Part of a small language model's weights.
Architecture: RMSNorm after each residual sum, biases, untied embeddings, local attention windows, paired heads, value embeddings, a smear gate, capped logits.
Training: a variant of Adam for these matrices, 695M tokens, 5305 steps.
Each number is 128 + 24 x the weight over its row's rms, rounded and kept within 0 to 255. Layers, rows and columns count from 0. Numbers have three digits each. The size before them is the row's rms in percent of the matrix's.

# v: layer 4 attention value, 640x640, rms 0.0129, rows 540-564, columns 128-255
# o: layer 4 attention output (transposed), 640x640, rms 0.0127, rows 540-563, columns 128-255
v540 106:078143100160141110115141117177091133156138095156111123190107148148094047139152119107123109115160121121143131135129161166126134159130134131117096123120155107113164111116127150139114118152163084104128100128154164133143109120137143146171095121166156123132172096095109143170113115123112151149165120151144127125137086120147148177130114131102158145155131117089076138125129096100125109147098
o540 103:114134131106112136100105114068126158130118138099136132134119128090097115123091119108114139164127149130148121139123069101105091122130162142169126063127132124097141122156134125100140124118138099180127108128101108155098152123122142171155104121142063170130111131119116116130096132092120115099109136104136184130083130104095155063120091137163125158149172130122130128112137120124145099121156
v541 105:114123126107179108078096078150125136125140118152167113093107129132088139119145133109105090143124148112131120154150181104128163158111113114128100139131155147119141126112123162098081115103103120135108152134128156132124087135082118171161136163115121130120198159117128162170152165130162149148122100149100101107110140083118122097122127131110133155121111124123170214148127151121143138142142
o541 100:107091151146134151106114104113183165156123115102095115143090130167127158088085147115121121112157132143123140124133087173115074152165111122150156115099107153107118116114143128127123108128132120095137138145070130133125120105150099147139101107155124135102124103112095120116140151133100123097139129110161107147099144112124109095087147133102131132152120090115175104114102110150145106149106
v542 101:118120136142154084103088122065157159075135107096179141127135144130146092142142150145185132174143084146128099130118151122161126140121139116114111138132092122115129118117140136116116125128131151093156143148182123152086078102133096165168120083132142157166118157117125095121113117128101116179135110095104090126085126125140140129153113114147119117107128131097087125147083152129149136139110
o542 101:112140125127155113118144148132141151149141079170100145118139106120144111166135099131106150121118144141128113143120128152138123120162113103079129111135180100135142145130108141138154124160153102113114139122162108141108135143133135088131179149111169135112120106141133153115111138107158153147162124129129138102146110093105134114103154142124132147142113138120125111110111103118171099132074
v543 100:123148103134170171141117144108118127113125098114099187100099153126153097110088159141140107137168093148139095131155109103124121120140159106143127153128086135133089091101154119126143148139096133119090092145142118142134173116092101125104144130071076122122159163127135126169132125141136114133120136138127143123145153132139126091172085121091130110153147106099110094136158177142124128133094
o543 101:115109104152114132112128134144112100124111116111146091095116125131109175142155122111080109124130173100123115130177149146118085177079127156161092133109178096096132113143161118147112132134172125096101164089086156145134168142152130129078126146124110064175130106132166137141119103142116151135154089170113132147103121096086124121131166152077103141149102157130144142165128108148120116154087
v544 100:121127144154153151146142140122174107108115141111095121106122129093091128137087120153147129142126103100149163113140181112117144101153088104166141210135133088098140107124080072111134138125138127083123124139097150108160119176088162114150138143144141117130136139143085140098122136157178124115095090129125121133151097150140131115127128130137092159129110119115125112091131156126066114139197
o544 099:144101129156111132099131140152119097149121122151153097125108157125134058098118091103104126090132100126150093120137112097135127115131079136133127103159079117105132108117135135070131079132101142136108089086143108164074182099193086150143161152141143131124130183114144130086149127131161090124097124137143111165091128113128135078128154153142151118161146133140120141121168118116120128084097
v545 096:102072137119168150122110155089105156103162145145137111073121133131148148078130178152152117119159151131149116142130127127139161113112149142135126165102148155095138107110120137149134148162113070121127128121118135130103101149159144112115117127146109131179157128149116131117141116169136119071149097101118177160139156126073123095120151135121130120157125117146178148131088208135125083126167
o545 098:141115155094133119114126144145121121147175136134113151170155130134131109138163096105121081132176130149151130150124118127130095150124156137099100126144106166156164106135115139150083106101124101145126103155106142122114097160101126094136189120133123038138157107118133104096125106121143163170153074152100091123162079148164151154125129122099153139113154119102107135154121134100136123127121
v546 100:142119118110171109154104132133147144116146091118117126110092144117100111144083130127116128104143161120134129159144140140176152152147166145150123156100145139092133145116137118130131124100168123113131091095119108180139096131133111151137125106108126113128120142146092155116117108107148162124108145151140113130106131088093128092149124102113121110168109129100112089114128136117111098109124
o546 099:127103112113178120135120122121123140114141119130103091115118114155111151128103127141125131090148111096121097113136107110127152157150124157153110140151137123093171104114121140121118123160133111080123105092111122090127152124107144139144164122108119137139120125132123110152131166127112128095128137089094115127147107088142125146131098109126132151147156125133134120143145151064106118163130
v547 098:143130168113103126146125149103134138124176115157129144107102113133125117103092179179117119129144141120166116109167179155101076169140143139141141129131082103108125164117164116073180101134130118120087136130100118108121079101126147091143112101130113108111140128140124182128136159148111134158133117129094117129138125118123111123146127140169143127166140114171123133145091145142141132116089
o547 099:113108153131154135124168119128126112143128132129126176109109112132091150103152147156104140142126106128188126150107140130138137148128108146106147177116158103082167182162129116150103100093069144154164141132133148095126084111110112146131142100103120062157148108127134105140139132160114162172124099115153158149148164136154099088141157117110116159121088158125132121103138128123084117115145
v548 101:143094138098113116115187124149116138129128091125099081130153103100165136128129129140132086117149136147085154127107114117129161127135131121104155159147120099150115091117146128158130112114131128113120121062121145141129108132123145126139157169098138080097100091169133153085104113084136135190156159124092140139104130121126163098107105119125091133125116095149133152100147144142092100109099
o548 097:123106131143116090102073155113127146145132159105135143129145120088136158116124164120106151117108153118156091153146106132138134109154141141154085124147129141169148157130133147120131132137146100148101170145160106123142113120077120100108129106171106163135129134120141112130146177156122142152121119150153137159165119129118162179123105064131149144127146089128166127138083160161163185135155
v549 099:148116157151110166161120127143091096128135131144112146109139112125109123126135081112107135124142106084120102153121136127093127124136123103146144130149100090122109126139142121130109126151063158139133143109162150100136155179143146136102101144142115126113103115093122153158136121090134102080118089127137138119167121135146121151172104137162149165146136148097153115186109149116125145144147
o549 097:119091091118130088111168139135133156131115143117110150140091111105145179151116110148146131132135151102139143151124140147133154119116132139135129150137164125139096132166097124119107145119130106136113126123137162178140114148145115091123120097128162096097144113148088138190114147142098104143179141175096079158178160122136161144083101113142180120134101134076085177116119116130164122119149
v550 099:104126143168134096144119105146116127108112134120104078125105162099155104121104125167088163137190134104134108169144141148116132113164135127121137122178132155087120124147129139094108152162177145139156119135176120122150173115131118172101145112143171111166099130120121107080095114139109136135089126094156111172163123152121126173120148110126123127112176094139110116153128158131167135101102
o550 099:122133135107147128125108114173187111161166144111142118112135147134105136122136125149121124170106079158145091112143135121147138139120127098157113133101125135118141129157098116113138173120190116155130088149115151174128155127139104105117156129153129145139123135132129098164159154134111127114159117163103097113177140134147188123092129081102096172148146162139125123110116118124134096123138
v551 094:133099146142064136135143129155127106164095171099133138097140153121147125151080140135120124092156130117112129123092143074119116141178119152115143116141151137143132133106089143100115123115146080103094108190154108104139106128166094098157111170129151106136138153083137118130172113148113128132142091100160118146133114132148140153101128107153105117069110113147074127128151186127125115094141
o551 100:125163124117143111127177102127148111085147173145148151127164190157093115129128153128127141147132136133100136112125100106183161105075130118119138142130083116126104127145087127139170119198146162164129095122143164130142143104122100124132107143151144141148106126126159144151108164118135101152142166103148136124105139085162129127123146113158129116125154130172140122123135139155123088139112
v552 100:170168112137177133130148147124159135132151123118113137133134134147128111097088138149110144069086119120114086134118150099158117109108124120095087099136101164093147136064170162155105097091106153146140135138153137141114143135146120131099124129138119148130155125110135097102136170122120151095101083148114139139128133100085136106150123091086111146050121163153090109091145113142132134145090
o552 098:161144104140159172147151121128143072136117122148122135102084109168140124108097186126135144120132105111124127070152138122116143105132111147148148120127137093108151158125137161144123074127141123091154094125122119119161163127147131080150075128170111172172148131167152130144138106120152121131166126142163142097128141113153169094156135104124117132127136116128132096105127132130100085139130
v553 101:178138173171147179157078122170127114126142119096097124119131106142153120110116156122133138150167109146117140112126086125141116125104124135163132097149149082148136127127126107086134121138132119130124109146104163128108129162097155140131111138109137122100098174092090119153094083120155149103125166121123105131165140122116133126130125155126098150092170129100108124128168147154141140134173
o553 100:105121136144139098175104144099100132131121128109139125119162146122129136150110137097090085129115170124161126074096110101167131152123135090148108129130094139076135145152131117125138128070154131089150116180103162089125123121144110119126107131146092162177119107121112127114135149098124127136149153114151123138125105158078139086138136141105135123139092133096086161123130097162099168160136
v554 096:170122110083123169162119113096156128077158118143123143127109107108172092128144146112140070147145150143093118146140067130111133120168113126145170119108166181119130146141170137133132136122128110134133124100141132114161138128155131084097088099083139160103146131113125115137090157142149121134134091134164104129154102093132150132123122064129141099073114124135103139111131127134192127126121
o554 095:076141119114116116138135091124105133078124113097154112137137103130147079168108137098069120170182137174137163100160114147133150175096124126147136121146138144176153159161143114122135128142097139150107133132094129160127163114140087171147115113149142139112111131163168138121099142161163127108140124183068118111121143128106099127116159160168103156125118190182145162158112141125150135168111
v555 098:139138120124134126121094192147136139106141122139075116182146147107120118114127181178097133134110154101129091154157147144157181122094105131109114103127120112165142140158133122144118115134115116139139105126131118123111130137099109104091127100148109100131152078119129145120116117153116138127100135168161129142141107116145112147099129142118113150077123123127103111119121107107150154133140
o555 095:132079127136131167128121092116139130118158120116107166130087095109118147090160133127115119127150125144084121159104141147094140170121147102148112132131141115127106111139110134117158136113116095105106157149096156140076136144133109131090107132155121092149114145133145110160136155101111173140129112138079178081143095128121131105100152068096140146115142100108130108181096144110098130114155
v556 101:143098097109141139135099137138148133099112141107098130135122124107155062122115100049145114118130101150130132097124137092151109120115104135151126126133129153154130143119161158115084130139128132097115130108185116137118118114085138117082146115087134124156163115153140130136141122108178116138099148120152105128133139165111124088138100125099101147132136138154134125118141073154104091149115
o556 098:139141157139127134083142112146155087067141139140145142131142142109100146062093115117151137170122080131137163137102099137140123166113151088122159098146120140168121117089143150067139153139142107124098136111103084140114113169126101140120130111161140113121154115113101130127082082119121079141084160126156181112096127096137126170098124095091143104146127102121130165157104132096156095111128
v557 102:137170114116115105096124156104146118170153130145075169105138129150158110159147149163105129152131144130135151124123115155154093096086092142127121103100158182122162132120136114134126107148153119114123119168150088114122106111106150113103196159122125115160156148096121125145156123126151131157099164100119156123116151130137140142136180136099142123117134101149120139076150099115102079130144
o557 104:158126185111141115110121142150145161145114145121109065129132124144138144073118108091132122136146108142087125127140099117158133080166139111149140155122131116119109084150165115151158190156132099119134139099120119112111186136159094125143133105125146157123146107150107093116113093099133100125125119098137111127136195146154075082108126075099104097143132158131125152121147096097125115090140
v558 097:122154149135104129139134108096150102138148129095141132152121135133125123131165130153135129116094138103174129143127092129093134159158134155107125138125147132137119140157175085128096131110109165142150135133124119141150187142136102145077108111140107150122131131091083134141099146121143105098137164089130117138148059120124114191134128140130113117147146168132137131120092119103098133124122
o558 097:109128105123129137168175075139126155105128103132116110095101115122117096112162163119098107143124108111102132106135109070156124159086102174149126144141133109143103103126157153134129160142152130189161084131153123188119116108123125143147133151099105147137111138123140134129133066132119125143097118154087140133108130101168109126101130086142168124102130174165143138139105136145126113115134
v559 100:152181102163122163159098148120114111143133183095174132146160094097151110122151061116124126117115114109170124127137112112172089109104099114096114082104186174123107167139134140124116126141074124115084151129138141122105101126127131142131112092154124095139126074106115152159170112092152120100154117182083057111150072143157147121139120115148159125149141141136133170145138127142151161134115
o559 095:135132151089094181110139131119113112118100126147085130184176142166151123106064145101112129100100174167123131125166144143136113095101117125131139172170106151164089175108154171135152126105117149134106112113070107124103107140134121158143124131128127124131140151123140100128141114127110102130150142119111152108134142112131165104108131169141147137132085142147144137101184142147137097139132
v560 100:145161097107125146145197112116125144108134133121158140143120124178112111127157154155106111135165095140134140131130125134135178132105146124145127127128125144160143152068101190170135166118131116152124087120138108143167104112145130123165130097139119176135119180118057141128120115144091190146122134146088148101145144127150138147128177139126148099164167130127159138113150172138091132121133
o560 096:151122097171150136128174118148131149128177115099132117137081131120135149172167086109164145105143116136115130109131136142133142129141127133154161126153135134115093130087117134137108156114101092127104116149104133123101122103151114119106152123137120110148122138164122152108110108117142126105109133123132145151142091111118147166116139143058132162143074148120116132124135105084164099113121
v561 101:102099171137129160085134118103067122123172176152128119141090080138149124065153140122114127153134128174147131121143101155126114151113135161132125137117153093113123126139100082130119139155116090157104173170123112133135145194128119147139142112152125148168139109116127134124149157100128078128127106138136118144163102144107119103129117109111133101119132148135167128146115146122124138170141
o561 095:150142113120135146187103119120129166166201111093140130179117130171109093139161088111161105111126120149102146128116107114120109102107119134129126128132110115135086096145116152131141111147136130175094126170110104185132138127077143170145138108093125091138155126106103136144104125150124116171127083104120149087115131204158130135145084157128108136122118105128077109107135146108072148109136
v562 100:123145135144109120104107133128123121139166108107115104161137106141112077109112162110112165158064081113131158116101088133131138152137116105102108128156142125114120059139126115111099080138129132145113142136141171166098087073154172106077139136115122132097141130128136138129120150110111149139128169120139138126145132126143169117113142118096129127078128147142140135184142120139129100132132
o562 096:107119133116116124151150112069129112133122198091152164091132131123117166136155182104130123124139141125160106131149100092152102091107127121120131140114103133174107093127148125118139140118131152106145143155111130162122156107150119150108134123157134111163136151129130098114137111156127152157132113159126138138127111095134127137154147149157103126116133088108129115096069140127128154144143
v563 099:077132139117139100113144145109099105136156106136149113150097141093127160139143165127087119111143116106143125152129109130142154068124140162117093132140149149140110112114141112119126148143113108150104122119134120121110118133093082116126135114130140124110125092109116177211127096161151114129156196122131099119121113157110113168163142086119138109179104083124136109152088165113139163102129
o563 101:146113106129158134110081137104143146149139129140135136122111096092103126133119098161139134172115129173116146101125096147159094145168102149141120151125111098159123157112120142122140123099097120144120121166120150161142107183165118119107088130111156174129121115145091151125091138131135129144093168150139152134159117134159143088111140143142127157112165135150127120161130133058133097109102
v564 098:145115097146110106078172120128134114110113158115125139137152089140118116141131134125156122186107108140148137127124129133137082138097142133171168124126126095135062109122130155154147091172101140116123127167116135136083139123132134115120136132147113087131176172140158085128146120177111120131118129134148137170138144152149131125153179103111111155097126106144109108161156093133116098119145